From a checkpoint of a small transformer trained on Wikipedia.
Architecture: LayerNorm before each block, biases on query, key and value, tied embeddings.
Each number is 128 + 32 x the weight over its row's rms, rounded and kept within 0 to 255. Layers, rows and columns count from 0. The size above them is the row's rms in percent of the matrix's.

# layer 4 attention key, 256x128, rms 0.08, rows 149-175, columns 0-127
size [ 98  90  96  85 104 109 103  94  98 103  92  96  94  95  84 104  97  91 100  82 109  90  99 105  97  91  90]
[[169 154 139 138 184  71 128 141 132 123 117 233 133 118 108 158  98 107 109 139 172 157 111 103 184 126 109  87 138  80 134 164 148  80 119 154  56 123  81 102 118 132 156 101 128  95 127 188 125  80 154 146 105  77 168 123 155 142 100 141 154 166 130 135 226 115 151 131 143  96 135 123  95 106 168  91 114 138  96 197 119 116 100  77 115 147 156 109 164 145 148 128 133 134  81 106 120 139  92  78 131 144  81 163 103 137 167 113  78 153 131 170  83  90 177 151 170 105 102 158 102 160  69 134 140 158 123 159]
 [ 77 133 153 130 151 179 105 124 111 114 132  50  88 155 132 139 111  97 140 124  94  80 142 157 114 148 147 186 114 128 186 148 119 125 128 106 188 111 116 104 146 125 114 146 163  89 131 144 123 124  97 113 134 200 136 127 102 139 105 134  96 113 146 128  11 126 147 147 120 126 152 100 154 166  97 101  74 170 198  85 107  96 172  58 148 136 128 118 127 119  94 167 115 101  94 111 138 125 154 160 155 182 178 125  99 174 140 189 135 139 173 150 154 120 115 152 148  72  87 123 138 139 222 178 126 110 159 118]
 [162 141 102 125 117  69 120 149 117 168 130 155 139 107 118 119 143 194 123 132 181 144 141  96 124 133 112  75 125 135  79 129 122 118 102 122  47 167 175 150  41 109 145 111  75 138 152 127 117 145 167 139 156  91  92  84 149 118 122 131 149 139 157 120 193 177 134 130 112 100 122 161  90 104 133 141 173  99  88 157 151 147  64 234 144 120  92  93 144 102 190 112  99 148 150 129  98 129 146 148  94  98 133 107 154  53 114 107 109 125  88 109 103 123 132  94 103 173 162 114 145 102  51 102  76 146 117  82]
 [148 129 134 143 129  22 122 145 138 143 155 167 141 121 138  80 128 199 144 105 168 147 126  81 110 117 137 109 130 125 115 118 100 135 165 149 114 175 120 145  86 163 163 105  78  99 150 136 133 142 158 155  80  62 102  57 129 126 147 140 150 110 130 129 216 147 113 118 104 158 113 130  84  90 142 127 145 141  98 181  91 129  59 255 158  82 104  81 127 108 118  81 132 130  87 151 105 115 132 125 126 122 127 115 116 112 122 111 107 139  89 117 119 144 167 116 140 163 128  60 132 126  53 128 132 134 115  64]
 [133 118 145 126 138  63 106 128  89 133 155 248 115 137 129  98  74 140 116  99 152 127  99  80 183 100 100 146 155 146 114 120 145 150 152 207  90 145 112 101 103 129 135  79  97  88 184 188 141 113 156 126 135  93 122  69 111 161 149 176 175 111 126 103 235 115 104  89 145 108 123 121  61 132 171 125 155 136 106 170 149 122 113 130 157  86 118  97 150 114 119 114 127 162  97 124  78 137  97 110 121 133  67 121 116 127  98 122 134 173 141 144 109 112 172 155 156 136 115  92 109 137  72 180 163 101 113  94]
 [102 146  82  95 204 113  70  93 146 105 115  77 121 129 172 140 125 140 130 174 130 110 125 110 121 134 138 143 163 121 182 178 121 112 136 134 119 118 119  99 175 142 103 129 129  79 121 170 129 135 101 148 135 179 138 145 160 163  99 118 119  83 140 136  89  98 148 185  85 148 148  59 141 165 124 107  50 135 114 150  80  90 115 194 159 150 143  79  86 114  95 156 140 137  88 124  59 102 117 106 129 179 152 130  76 101 116 174 141 164 128 154 120 122 151 144 146 106  84  22  98 163 142 185 187 127 105 144]
 [125 119 138 149 156 182 150 151 187 147 183 114  95 156 116 152 141 151 140 139 108 149 103 141  42 129 141 131 123 142 154 129 109  90 109   9 171  83  88 145 144 106 153 154 148 111 128 164 152 162 134 106 111 171 131 147 151 116  56 119  41 146 136 100  28 143 156 113 148 131 112 121 149 158  58 158 114 151 116  76 119  87 127 120 120 183 135 137 128 124 127 140 123 107 100 142 112 112 124 157  87 120 184 141 133 104 127 113 125 135 139 110 165 134 104 100 140 163 105 106 155 189 208 126  93 168 161 182]
 [160 120 119 156 116  56 120 126 115 165 125 181 148 102 131 141 111 187 158 133 179 148  98 129 157 137 134 118 140 149 106 110 135 158 106 154  43 156 137 149  93 132 162  91  98 105 141 121 154 143 147 175 119  73 135 101 161 135 151 153 135 122 122 125 218 173 107 148 133 128 109 129  68  83 161 141 144  90  74 182 107 139  52 201 107 107 100 108 148 125 143  82 116 139 114 141 101 138 111 124 131 114  82 131 113  70 120  92 126 114 127 143  77 162 180 118 122 194 162  74 106 143  15 113 143 145 115 109]
 [165 112 124 158 117  38 114 117  96 151 126 185 127 144 159 112 125 135 147  93 160 119 139 132 188 169 123  69 158 131  74 117 138 118 125 149  46 182 187 171 101 100 141  84 107 104 133 123 133 148 154 147 101  37 117 103 137  86 158 145 178 107 149 121 235 147 109 152 107 124 132 139  88 118 155 135 151 129 124 141 134 170 114 154 126  86  86 124 117 123 184 108  88 116 131 154 146 146 176 104 126 126  70 149 111  94 134 115 104 122 130 142 120 139 160 176 120 142 100 137  97 116   8 131 121 131  91 119]
 [168 175 135 148 103  58 123 154 120 164 116 216 127 108 108 115 101 160 137  95 182 156 114 124 159 117 125  94 111 129  84 107 139 114 100 169  74 125 142 138 105 143 132  70 101 137 132 147 158 120 164 132 114  42 109  89 136 115 126 129 142 126 105 109 255 142 116 114 136 112 106 167 110  87 160 138 144 132  73 205 116 157  93 165  82 115 112 112 107 111 129 112  95 155 171 130 135 114 123 109 108  88  58 137 158 122 126  88 105 144 123 127  98 123 146 136 143 142 120 139 103 151  10  97 101 151 142 106]
 [137 145 134 119 216  62 100 134 131 150 128 216  86 118 137 128  94  95 112 166 166 117 121 123 178 149 130  92 136 101 164 147 132 127 107 137  78 121 148  76 125 198 169  98 134 119 131 135 141 113 149 108  85  91 138 192 132 140 105  96 169 149 130 148 213 113 131 137 156 116 141 106 108 106 176  93  90 147 146 193  81 152 112  62 136 165 163 153 154 133 100 125 118 157  75  93 125 123  91  88 151 144  47 173  93 147 126 123 147 152 136 161  88  96 159 131 175 121 129 170 118 160  54 131 138 129  98 126]
 [141 103  87 113 119 119 148  82 159 108  89 133 137 133 132 132  96 135 120 130 141 154 128 111  73 118  94 112 101 111 230 134 136 147 112 170  89 120  86  90 135 160 111 113 158 142 106 152 104 140 110 115  82 124 151  86 155 184  58 100 191 168  97 151 165  94 106 136 138 111 125 141 137 166 122 136 101 151 141 178 100 137 131 201 175 113 187 107 145 104  84 180 109 127  30 119  49  86 110  93 149 150 126 131  83 105 135 134 155 178 123 167 110  76 133  99 138  97 158  87 101 184 186 149 146 121 130 108]
 [107 130 141 129 105  69 162 164 125 156 157 183 170 117 139 125  94 139 172  54 128 153 156 116 130  80 151 100  95 119  61  92 134 116 170 195 137  90 128 151 133 169 125 149 108 136 175 107 135 127 138 113  99  55 125  94 121 150 156 124 129 130 117  97 234 133 135  95 174 136 118 140  47 110 163 168 135 109  84 175 187 128  96 142  56  57 134 119 158 159 139 125  87 145 156 129 128 124 151 105 167 117  52 157 111 169 150 104 137 108 113  91  92 186 156 115 109 121 152 132 119 103 105 121 111 146 154 123]
 [138 109 153 162 131 125 113  99  98 147 152 157 141 130  97  86 105 118 144 111 130  78  89 119 233 148 120 146 170 122  33  82 137 129 136 194 111 147 153 175 104 124 134 122  91 111 138 123 169  85  81 153 115 108 146 129 111 104 182 191 143  88 149 103 187 122 100 139 127 151 110 146 106 134 200  90 135 119 136 129 170 129 116  62  95 116  88 109  80 176 102 108 160 136 156 136 140 103 165  88 130 123  67 120 132 207 133 115 144 143 124 137 119 149 226 170 115 133 112 157 133 131  70 133 130  79 125 127]
 [ 90 151 137 111 166 112 147 154 146 128 124 157  97 164 103 144 140 170 126 131 146 158 109  71  94 102 157 125  99 121 163 130 140 144 165 155 156 155  89 157 164 153  76 115  86 154 155 173 130 144  86 131 106 120 177  98 119 195 128 176 133 120 133 137 142  98 133 117 120 142 137 103 162 147  78  91  87 144  87 142  97 104 128 180 148 117 151  26 123 118 116 140  99 129 132 155  61  92 106  96  89 149 117 103  87 138 110  83 125 214 161 168 106  71 147 131 137 103 127  40  97 154 189 166 140  67 174  81]
 [184 109 173 153 149  74 148 126 131 181 120 223 114 131  86 132 111  89 152 130 165 127 132 144 189 141 127 117 138  97 102 118 152 163 113 169  94 133 137  84  90 123 158 120 125 136 101 141 134 128 180 137 102  59  98 115 136  82 143 147 135 145 134 123 222 132 115  87 175 117 124 130  63  97 172 138 154 131 157 154 110 144 109  32 133 114 146 136 183 141 144 136 115 127 112 109 171 147 128 108 104 158  65 142 133 142 144 130 114 132 108 156  72 122 156 131 153 160 122 198 142 128  11 114 110 163 100 130]
 [142 152 119 133 143  17  92 131 124 134 124 207 128 102 138 111 108 175 122 153 170 131 108 119 132 127 121  93 166 121 116 120 124 107 132 133  76 157 160 136  84 160 153 101 102 130 158 104 129  89 146 161 114  65 122 124 111 117 129 132 158 110 126 108 239 108 105 145 106 142 122  58 108 132 138 119 132 133  86 197  80 104  56 196 160  70 134 103  59 143 110  94 139 188 111 121 111 156  96 105 126 137 112 142 108  82 101 136 129 139 106 131 113 163 170 133 123 143 132  72 115 168  47 135 161 119 127  84]
 [ 78 191 119  99 128  78  89 138 133 128 148 130  91 154 127 105  79 174 115  81 143 132  99  97 112 121 157 142 103 165 199 121 128 157 191 131 118  91 110 130 126 188 105 166  99 131 180 106 168 115 108  91  97 138 145  92  88 230 174 126 146 131 126  95 117 122 126 111 111 125 127 110 128  99 156  66  96 116 110 126 126  69  81 180 130 109 193  99  71 164 107 137 157 130 135 119 137 101 139  79  92 166 159 159  77 160 120 147 155 172 169 133 167 158 145 154 120  82 108  57  77 147 133 163  93 103 121 126]
 [104 118 147 100 101 169 129 145 104 103 141  53 140 163 129  99 147 124 118 100 115  66 135 159  93 138 136 206 170 169 106 139 137 127 177 114 242 101 143 153 139  97 132 126 147 112 113 129 119 180 130  87 132 187 138 142 139 113 185 163 123  96 146 138  26 123 130 156  81 119 159 143 153 146  88 154  94 180 140  86 154 122 184 115 125 122 101 150 149  92 106 134 130 115 144 127 186 158 147 169 124 115 174 144 107 100 178 146 128 109 136 103 137 140  71 180  97 123 106 122 133  94 222  82 133 133 118 141]
 [158  59  78 123 128  92  79 113 110 115  94 125 146 127 209 133  79 197 151  86 153 127  86 135 118 127  92 138 128 130 144 169 130  95 150 135 100 146  82 155 123 139 120 109  96 110 126 146  73 142 104 145 153 126  98 119 171 128 116 172 132  96 134 124 160 153 128 144  62 124 168  74 102 165 123 118 133 136 122 167  52 153 124 193 188  49 139 104 151 115 136 103 106 120  76 128  78 168 100 161 153 100 124 122  99  69 111 190 113  81 113 146 106 128 113 166 119 120  76  61  77 199 126 143 126 128 129 135]
 [ 97 101 129 120 123 226 159 107 139 115 133  56 128 137 146 158 155  98 124 131  78 105 132 139 100 132 111 159 104 144 169 132 130 124 133  66 173 111 131 148 165  92  98 163 153 141  98 131 100 143  84 127 151 198 143 154 130 122 131 138  98 142 123 137   0 126 163 115 127 145 139 137 174 158  83 121 112 132 178  75 127 119 191  93 121 159 132 140 133 135 136 125 139  98 129 137 144 120 171 155 127 120 184 134 138 141 114 149 136 133 172 119 162 103  45 118 121 116 124 135 129 113 255 111 123 137 134 135]
 [148 166 171  92 105  98 121  96 112 112 159 182  87 118 101 111 135  81 114 144 137 134 163 107 129 142 173 165 118 148 130 130 129 170 188 172  69 145 140  94 130 105  90 133 153 121 156 157 147 105 109 141 125 109  83 111 105 110 159 118  91  91 164 130 172 102 134 103 173 141 108  97 126 113  97 120 139 143 174 152 111  91 134  28 165 182 129 108 146 181 152 102  68 109 150 146 136 135 161 140 107 143 132 143 154 206  62 155 126 145 194 136 201 155 136 149 148 115  97 138 102 108  14 172 137 121 128 162]
 [192 100 123 112 131  24 116 147 136 122 120 206 141  99 118 118 138 159 141 174 162 158 103  94 148 143 119  89 146 104  97  84 130 120 123 120  75 191 117 122  80 134 170  81 111 133 161 138 150 110 155 161 128  85 117 120 103  92 132 124 137 120 147 128 249 153  87 143 102 130 124 101  90  93 147 125 163 134  95 202  84 152  64 193 138  94  93 113  96 124 147  69 136 157 137 124 103 131  97 127 123 121 115 112 123  88 116 123 120 137  87 126 109 151 152 119 153 149 146 119 154 149  22 104 146 140 108 111]
 [102 162 146 126 107 202 150 123 121 115 126  70 126 125 124 137 140 161  98 152  82 115 112 137  66 136 139 178  88 108 152 108 124 101 170  45 179 130 102  96 111 116 109 164 115 126 115 132 117 159 104 129 154 189 142 157 116 109 141 142  89 112 149 131  20 138 166 155 128 132 142 117 185 146  88 111 124 105 119  77 110 120 163 128 141 153 130  99 148 128 126 104 149 101 143 151 124 136 120 170  92 109 216  93 157 123  83 153 100 121 135 139 140 117  48 122 124 122 117  98 150 126 255 101  87 110 139 130]
 [170 139 143 100 167  34 104 161 131 178 119 206 109 114 150 146 125 126 145 142 196 156  88 117 139 155 127  96 113 106 106 101 125 145 121 147  56 164 173 111  73 152 167 126 103 107 147  99 139 135 166 134 110 108  94 156 120 122 110 137 136  99 130 121 245 166 110 118 138 128 148 101  84  85 184 119 154  76 127 148  96 167 106 109 126 117  97 137 152 169 141 117 110 160 153 126 123 138 101 129 136 149  72 156 151 100 111 100 149  97  98 127 128 170 151 112 120 161 129 130 138 156   1  84  80 142 135 138]
 [108 124 157 159 111 176 139 135 101 150 112  22 158 139 110 108 152 125  80  92  65  97 105 170 109 148 110 157 152 138 108 112 168 122  97 106 141 108 212 160 131 112 113 203 148 152 111  67 146  99  99 112 109 156 178 139 120 159 143 101 144 112 129 133  50 152 116 119 147 117 126 133 132 172 124  91 150 150 131  66 197 132 133  93 102 115 130 151 137 166 124 132 128 112 185 150 210 123 139 140 145 136 153 145 137 185 131 116 161  90 202 143 126 179 118 173 107 127 144 176 124 108 176  88  60 104 132 134]
 [127 138 137 124 157 104 100 150 133 159 102 162 110 148 138 118  95 169  90 120 207 131 169 107 129 116 161  91 139 121 112 133  77 113 131 165 103 134  97  91 119 164 137 105 118 125 155 147 105 120 168 149 150  60  99  66 143 127 166 130 171 119 163 118 202  85 115 171 106 117 134  75  85 126 130  84 102 170  83 224  56 143  70 203 174 114 115  84 123 113 127  79  99 131  99 116  96 141 126 152 155 120  81 105 118  96 118 138 118 134  77 126 100 133 155 154 174 120 150  74 107 110  49 144 159 143 120  87]]
# layer 4 attention query, 256x128, rms 0.0816, rows 150-176, columns 0-127
size [ 83 110  92 105 115  99  88  90  99  84  96  92  97  90 111 101  96  91  87 101  93  95  96  89  88  91  89]
[[ 83 123 143  53 112 129 150 130  93  69 152 134 155 142 128  72 122 141 118 114 136 147 113 121 135 127 138 144 154  92 123 181 139 144 225 119 135 157  95 135 126 137 105 102 164 123 150 153 140  90 119 130 188 182 144 140 188 173 142 105  93 130 101 177  93  83 133 152 120 155 154 116 130 142 125 148 126  91 128 139 149  74 156 144 162 180 178  94 140 127 105  97 176  88  94  99 101 118  38  62 147 127 113 135  80 168 121 192 115 165 166 122 157 135 116 127 170 130  81  71 105  84 166 109 177 134  71 170]
 [126 128  99 172 165  88 150 154 159 133  99 150 121 120 119 137 121 118 150  99  98 138 112 144 154  90 126  95 173 129 115  29 133 176  90 128 169 105  67 100  95 140 144 146 104 191 172 116 107 109 140 117  82  92  95 165 122 123 139 105 169 159 129  99 191 139 111 102 136 167  97 138  92 129 161 138 188 142  69 154 145 176  90 126 146  96  89 160 122 146 122 105 119 227 164 157  97 105 129 150 129  80 120 148 146 116 149  89 110 100  95 124 101 190 177 119  69 141 165 182 177 155  73  90 153 151 139  96]
 [154 165 137  46 135  81 117 127 117 117 109 180 166 103 169 158 112 125 118 119 130 145 145 150 208  78 114 107 152  95 127 141 103 173  96 197 114  87  94 129  84 140 100 133  81  79 194 145 141  61 147 127 111 127 128 131 130 136 157 107 129  94 178  78 185 130 136 138 126 157 149 103  90 134 168 141 121 101 107 141 146 155 138 105  82  72 146  87  80 125 142 194 125 153 129 112  70 113 107 162 144 157  89 133 156  66 158 202 148  95 121 111 111 172 132 125 175 128 127 126  63 174  72 140 139 156 135 124]
 [116 120 178 129 129 115 132  93 105  87 129  99 126 167 170  84  89 112 147  90 144 111 199 174 149 137 146 201 192  75 126 130 120 171 146 157 125 108 116 119 144 177 110  87 151  82 143 206 114 150 145 185 104 192 195 115 173  77 128  91 175 127 115 142 163 149  89 126 135 142 143 122 121 113 140 161  67 139 116 158  99 124 141  97 102  61 134 152  96 149 160 102 133  86  93 105 134  94  21 108 139 133 131 150 114 140 132 118 152 136 144 144 155 154  93 124 140  98 117 127  27 141 120 126 140 115 145 150]
 [117  85 110  47 164  89  80 136 111  66 162 151  74 123 139  87  91 113  86 151 214 122 124 143  87 156 128 120 155 159 158 135 125 126 131 164 116 130 110 100  92 152 125 146 142  89 144 152 149 154 154 112 160 170  92 144 150 192 103 128 170 102 133 114 126  93 115 181 109 129 159 111 129 146 155 131  60 171 149 184  75  99 119 133 152 157 187  76 154  54  92 160 130 108  76 145 125 123 161  76 126 150 132 128 103 145 106 154  98 189 114 156 151 103 118 165 146 101  98  96  91 156 108 117 198 150 122 173]
 [115 214  51  98 175 151 101 202 119 140 136 144 105 122 115 102 103 124 122 120 146 166  74  92 129  73 154  86 137 161 186 130 111 142 154 131 116 140 132 182 131 136 109  90 103 199 163 150 100 154 134  91 130 115 152  89 122 175 138 102 111 173  61 107 125 152 176 111 133 172 112 158 167 116 160 145 128 130 110 140 112 153 105 164  78 118 196 116 126 100 132  61 144 142 121 141 124 163 110  91 105 200 138 104 194  73 162 105 120  61 129 126 141  91 116  87 114 155  90  93 173 131 129 102 136 167 122 125]
 [144 167  86  92 202 119  91 136 129 128 121 162  81 175 129 110 100 112 120 131 140 118 161 125 139  89  90  96 135 123  82 119 102 200  63 170 142 161  72 133  75 207 106 114 131 137 154 131 133 159 188 142 120  80  89  99 107 159 115 151 161 123 111 120 173 148  88 110 107 174  90  90 107 159 146 145 153 160 142 170 109 177 135 111 150  53 146 108  66 134 127 121 145 155 120 178 147 162 124 158 113  93 116 152 195  90 123 126 169 127  52 147 129 126 122 121 117 109 185 160 160 129 106  73 158 119 139  74]
 [137  79 140  88 139 137 120  65 142 128  98 123 126  84 104 112 116 123 146 142  37  81  83 145 223 101  61 152 130 132  65  93 122 168 145 150 110  73 131  71 119 121 117 152 120 139 116 122  85 156 145 143 194 164 128 128 117  76 170 178 151  62 135 162 154 139 105 131 101 155 157 159 119 119 148 104 156 137 131 137 163 119 152  97 118 102  83 154 115 131 101 143 211 113 190 165 130 112 139 151 169 108 108 150 161 148 156 114 100 144  91 116  94 142 133 155  76  99 203 163 118 153 114 158 155 151 144 169]
 [123 173  66 161 167 123 127 113 168 170 169 134 178 169 138 130 122  97 167  68  53 149 180  79 176 123 150 114 147 144 150  92 113 139 166 171 112 103 102 125 116 168 129 166 116 123 134 122 141 174 124 178 108  99 140 116 130 100 165 124  81 175 114 146 158 145 153  66 138 103 121 144 101  89 149  65 146 109 110 110 170 168  97 101  91 113 135 168 111 173 185 153 105 129 111 184 126 157 133 110  81 130  84 162 135 107 134  95 204 109  63 118  88 154 181 109  70 105 190 160 150 125 121 162 132 149 124 115]
 [ 94 133 140 149 116 158 178 133 178 100 103 163 110 125 132 166 156  81 135 160 154 154 137 167  84 115 140 126  81 130 124 120 127  98 118 155 153 114  94 109 165  95 106 157 158 110 128 137 169 134 104 134 173 160 131 116 107 173  70 141 128 154 111 125 124  35 171 171 126 131 162  72 162 131 118 161  90  99 138 131 121  41 172 125  98 151 188 117 144 133  94 211  73 142 118 166 153 171 136  89 107 180 157 122 142 141 105  76 171 190 155 144 122 114 146 159 133  88  49  89 115 134 158 130 170 155 161 175]
 [ 76  50  65 122 138 107 164 177 143 110 138 203 135 135 122 150 105 108  77 154 141 133 119 138  91 134 116 164 126  77 179 145 126  91 104 140  81 150 115 123 159 156 110 167 113 145 114 152 105 109 135 123 137 180 151 133 189 169  72 107 174 198 136 109 146  57 170 178 150 119 154  75 133  96 143 122  48 157 106 145  69  98 100 137 108 160 151 133 150 150  99 149 149 132  96 121  85 130  73 162 120 141 125  91 107 133 167 125 178 147  81  96 107 112 132 133 150 116  84 135  66 175 132 166 120 109 175 114]
 [142 126 181 184  67 148  92  68 117 164 115 146 145 148 142 157  95 115 128 107  96 110 176 128 183 181 132 109 136 174 148 105  92 167 117 107 130  95 170 187 134  98  68  92 105  80  69 160 139 111 163 100  85  76 157  80 120  67 190 140 103 130 122 168 120 155  91  64 144 115 144 138 138  95 118 111 192  74 176 113 111 128 107 114 131 139 150 182 128 175 132 167  96 114 131 153 138 138 133 171 116 121 112 140 193  74  97 154 196 164 142 140 122 123 116  98 132 131 134 107  82 120 110 162 103  80 153 130]
 [160 156 235  74 148 146  88  64 120 155 116  74 110 173 182 114 137 146 130 126  80 113 178 144 181 113 105 144 142  87 110 140 130 120 120 157 147 130 112 114 152 154 139 124 165 111  98  71 131 129 169 158 127 120 109 140 171  80 180 144 120 112 110 149 133 141 140 104  89 150 118 110  86 119  93  77 124 117 161 133 139 181 168 111 109  81  76 126  68 125 102 143 123  79 110 123 193 133 161 107 147 142 131 135 126 126  52 103 119 150 168 166 137 103  76 105 123 138 219 136  72  81 149 153 176  89 132 111]
 [128 135 108  64 101 112 147  89 110 141 200 138 148 138 162  63  44 129 116 101 137 165 146 154 127 129 137 153 143 110 211 133 115 140 127 151  99  65  97 104 127 174 140 145 119 112 144 138 185 143 141 144 113 164 134 111 188  58  98 109 154 160 119  88 166 147 170 156 155 122 124 108 131 134 151 139  72 128 128 175  94 127 115 134 132  93 166 164 122 176 124 102 124 105  41 107  82 101 130  98 126 192 141 124 100 108 135 216 171  99  83 122  89 125 148  88 142 158 104  92  55 160 125 149 129 133 114 105]
 [105 152 146 172 113 213 148 132 140 115 110 104 130 158 110 141 154  85 179 138  66 131 118 160 132 102  93 152 139  76 143 140 120 140 136  78 192 105 144 153 133 112 102 112 190 138 138 111  84  70  93 118 140 177 183 181 126 117 110 109 121 168 100 128  96 110 150 103 120 155 128 134 139 136 108 180 155  76 143  50 171 150 223  93  86 119  73 166 106 117 116 139 198 137 172 169 151 135 102 148 126 119 123 127 138  99 158 126 153  77 120  76 161 124  88 137 146 105 154 174 157 112 184 160 135 146 178 149]
 [186 106 153  80 131  60 134 159 156  82 126 160 102 105 177 110 119 109 115 146 172 110 171 136 161  68 110 133  84 159 109 151 160 153 162 186 104 118  86  94 122 111 135 160 103  83 140 136 101 127 149 133 110 114  57  93 156 147 140 129 209  85 112  88 165 119 146 153 137 124 141  95  87 160 156 140 115  60 180 177 138 142 192  94 137 148 153 100 181 109 101 167 118  78 138 145 101  87 166  92 157 194 109 152 141 106 128  99 127 111 132 187 150  91 147 147 157  90 115 115  89 159  69 108 137 123  96 108]
 [ 98 210 157  76  72 110 126  99  93 149 151 150 176 111 158  81  80 114  75 102 165 141 207 115 145 118 161 104 120 134 108 135 144  78 150 178 124  52 115 182 145 168  91 137 130  75 162 206 174 115 148 162 119 121 156 104 122 120 138  99 127 120 128 152 158 149 138 135 154 136 122 120 123 147 100 103 139 154 102 147  97 119 122 137  95 153 180 128 161 104  39 144  78  82  97 108  69 111 104 105 146 148  87 116 107 156  87 127 174 169 153 129 110 110 126 106 183 161  91  85 133  98 143 164 174 114 122 121]
 [103 136 184 100  76 127 110  92  67 126 116 126 211 122  84 143 120 143 120 142 125 184  86  93 157 129  87 122 136 136  98 192 167 127 183 145 104 179 162  84 112  93  73 122 160  92 160 106 122 124 127 156 181 140 121 144  61 131 127 107 100  96  94 137 123 220  88 106 120 107 146 152 107 116 110 101 163 155 142 111 143 103  89 131 181  59 120 128 149 127 188 111 191 110 109  98 114  94 105 134 152 126 157 139 138 136 138 166  68 113 228 149 146 161  89 138 127  95 129 138 150 104 123 175 135 131 114 131]
 [ 80 103 116 100 137  65 142 142 151 121 112 186 121 136  92  66 164 132 120 171 122 116 165 105 116  96  72 152 164 125 120 179 108 181 155 123 150 149 137  78 110 168 136  86 140 122 181 160  57 159 175 131 116 131 141 112 105 164  99 188 160 129 108 149 144  74  61 113 100 150 122  55 154 100 152 154 112 139 182 185  97 115 117 124 158 143 109 114 142 148 150 112 182 129 108 114  86 106 115 135 174 165 129 202 116  69 193 138  96 194  91 100 134  88 135 127 158  92 141 123 144 168  99 134 158 139 109 123]
 [109  70  78 153  66 127  99 138 174 111 110  72  75  97 105 111 151 208  88 193 102 143  77  98  94 159 149 140  93 133 109 128 109  83 127  69 150 127 122 126 164 123 124 131 104 164 100 139 109 151 138 120 167 155 159 116 120 107  83 127 119 144 130 127  93 143 125 160 117 105 107  87 185 136  79 115 105 180  71  70 164 123 112 174 177 100 129 124 144  91 136  68 162  97 138 126 118 126 100 178 129 103 158  99 124 110 177 142  54  93 101  92 143 117 126 126  90 149 121  99 211 149 179 113  84 129 156 159]
 [ 74 116 106 189 139 169 105  82 118 119 148  83  98 124 174  52 124 122 134 138 153  92 173 136 165 131 181 115 125 154 117 151  93 131 134 146 142  67 182 212 122 139 159 118 147  97 131 175 167 172 172 134 134 207 142 177 136  57 124 115 124  83 174 154  83 142 126 132 119 141 165 177 126 134 144 125 124 103  95 111 164 114 168 111  86 127 128 134 133 130  98 137 192  60 135 162 158  94  88  87 160 105 146 101  95 165 128 170  97  73  84  94  84 151 138 160 152 162  98  97 146 138 114 142 148 137 112 156]
 [198 139 114 136 175 121 137 154 156  93 100 149  97 126 180 162 163 115 187 138 153 100 168 147 133  87  97 111 128 128 128 170 124 180 113 182 128 131 152  66 105 101 175 165 102 126 152 104  74 116  80 132 146 113  71  92 155 116 113 129 177  57 133 131 191  90 182 113 129 172 105 116 105 148 183 147  94  83 135 120 151 178 180  87 118 141  93  90 132 147 154 156  96 166 125 196 110 122 168 133  88 151 122 127 133  89 144 112  67  88  99 146 104 118 185 153 132 123 112 148 132 170  84 105 114 150 121  59]
 [132 155  73 117 126  76 143 143 165 136 150 108 135 168 138  94 145 155 178 168 157 182 146  90 118  95 158  86 162 152 173 146 126 166 129 115 158 148 104 165 117 148 177 109 109 143 180 155 172 115 142 144  72 132 125  88 128 164  85 123 121 178 105  66 115 170 143  73 109 125  79 131 126 151 119 123 123 185  84 126 172 138  65 144 163  55 140  97  90 122 121  95  72 125 128  79  59 134  91 124 140 120 166 119  99  55 147 176  78 115 111  97 125 140 137 127 162 166 140  81 158 132 106  87 156 144  79  77]
 [130 135 144 168 166 128 164 121 182  85 133 144  88 130 114 166 173 117 157 155 138 127 206 115 143  97  85 101 111 138 128  92 101 162  57 143 187 134 158 126 108  81 134 134 114 148 131 122 104 190 113  80 132 120 138 149 113 115 115 160 125 105 196 139 147  93 132  26  75 198 113  78 145 194  97 224 205 119 162 157 107 116 111  95 149 153 128 160 145 101  91 129 153 137 119 162 160 151 146 127 134 145 102 139 171  93 112  87 124 117 112 137 113 118 120 114 111 121  76 134 198 110 116 110 154 127  97 108]
 [ 97 149 138  53  74 115 131 127  79 155 111 110 176 115 120 178 138 156 144 126 113 131 164 136 165  94 179 158 104 146 100 134 150  80 179 142 139 158  86 127 128 132 105 121 116 159 117  64 138 116 167 122 159  86  79 146  87 119 177 112 115 133  92 147 101 163 138 102 108 152  81 184 114 130 100 131 172 115 147 131 174 158 103 139 160 160  96 171 128 156  57 129 157 120 121  62 128 125 126 187 128  79 135 117 178 142  98  96 148 178 147 147 206 100 124  95  81  95 180 158 134  50 144 176 132 107  84  94]
 [112 105 104  99  88  77 129 141 152 101 142 139 195 130  97  92 131 100 182 135 137 126 143 129 182 160 112 109 156 143 140 167 106 208 122 146 125 123  82 111  88 133 150  64 154  83 204 126 158 104 108 177  94 141  83 123 149 137 122  97 117 110 153 107 123 125 102 166 102 117 173  84 127  88 173 110 107  66 184 167 160 110 138 119 111 137 123 116 124 101 160 221 108 185 167 136 117  73 104  94 135 124 123 150  99 140 138 203 154 122 118 138  59 167 156 111 150  84 112  91  95 179 112 123 176 126 100 149]
 [168 136 128 161  81 118  82 138  92 118 132 107 101 116 102 137 158 164 140 112 113 125 112  99 145 166 166 133 148 148 124  96  82 144 117 120 108 120 178 125  82  86 156 163 119 165 120 110 110 167 147 158 137  83  95 179 131  69 162 121 122 107 148 129 125 191 115 142  79 152 143 166 128  68  88  73 182 171  97  99 184 132  67 176 132 139  64 113  86  43 126 129  88 178 174 182 131 119 139 145  87 114 129 106 126 130 142 114  42 108  98  92 105 136 125 127  65 169 143 102 159 151 116 105  93 174 171 138]]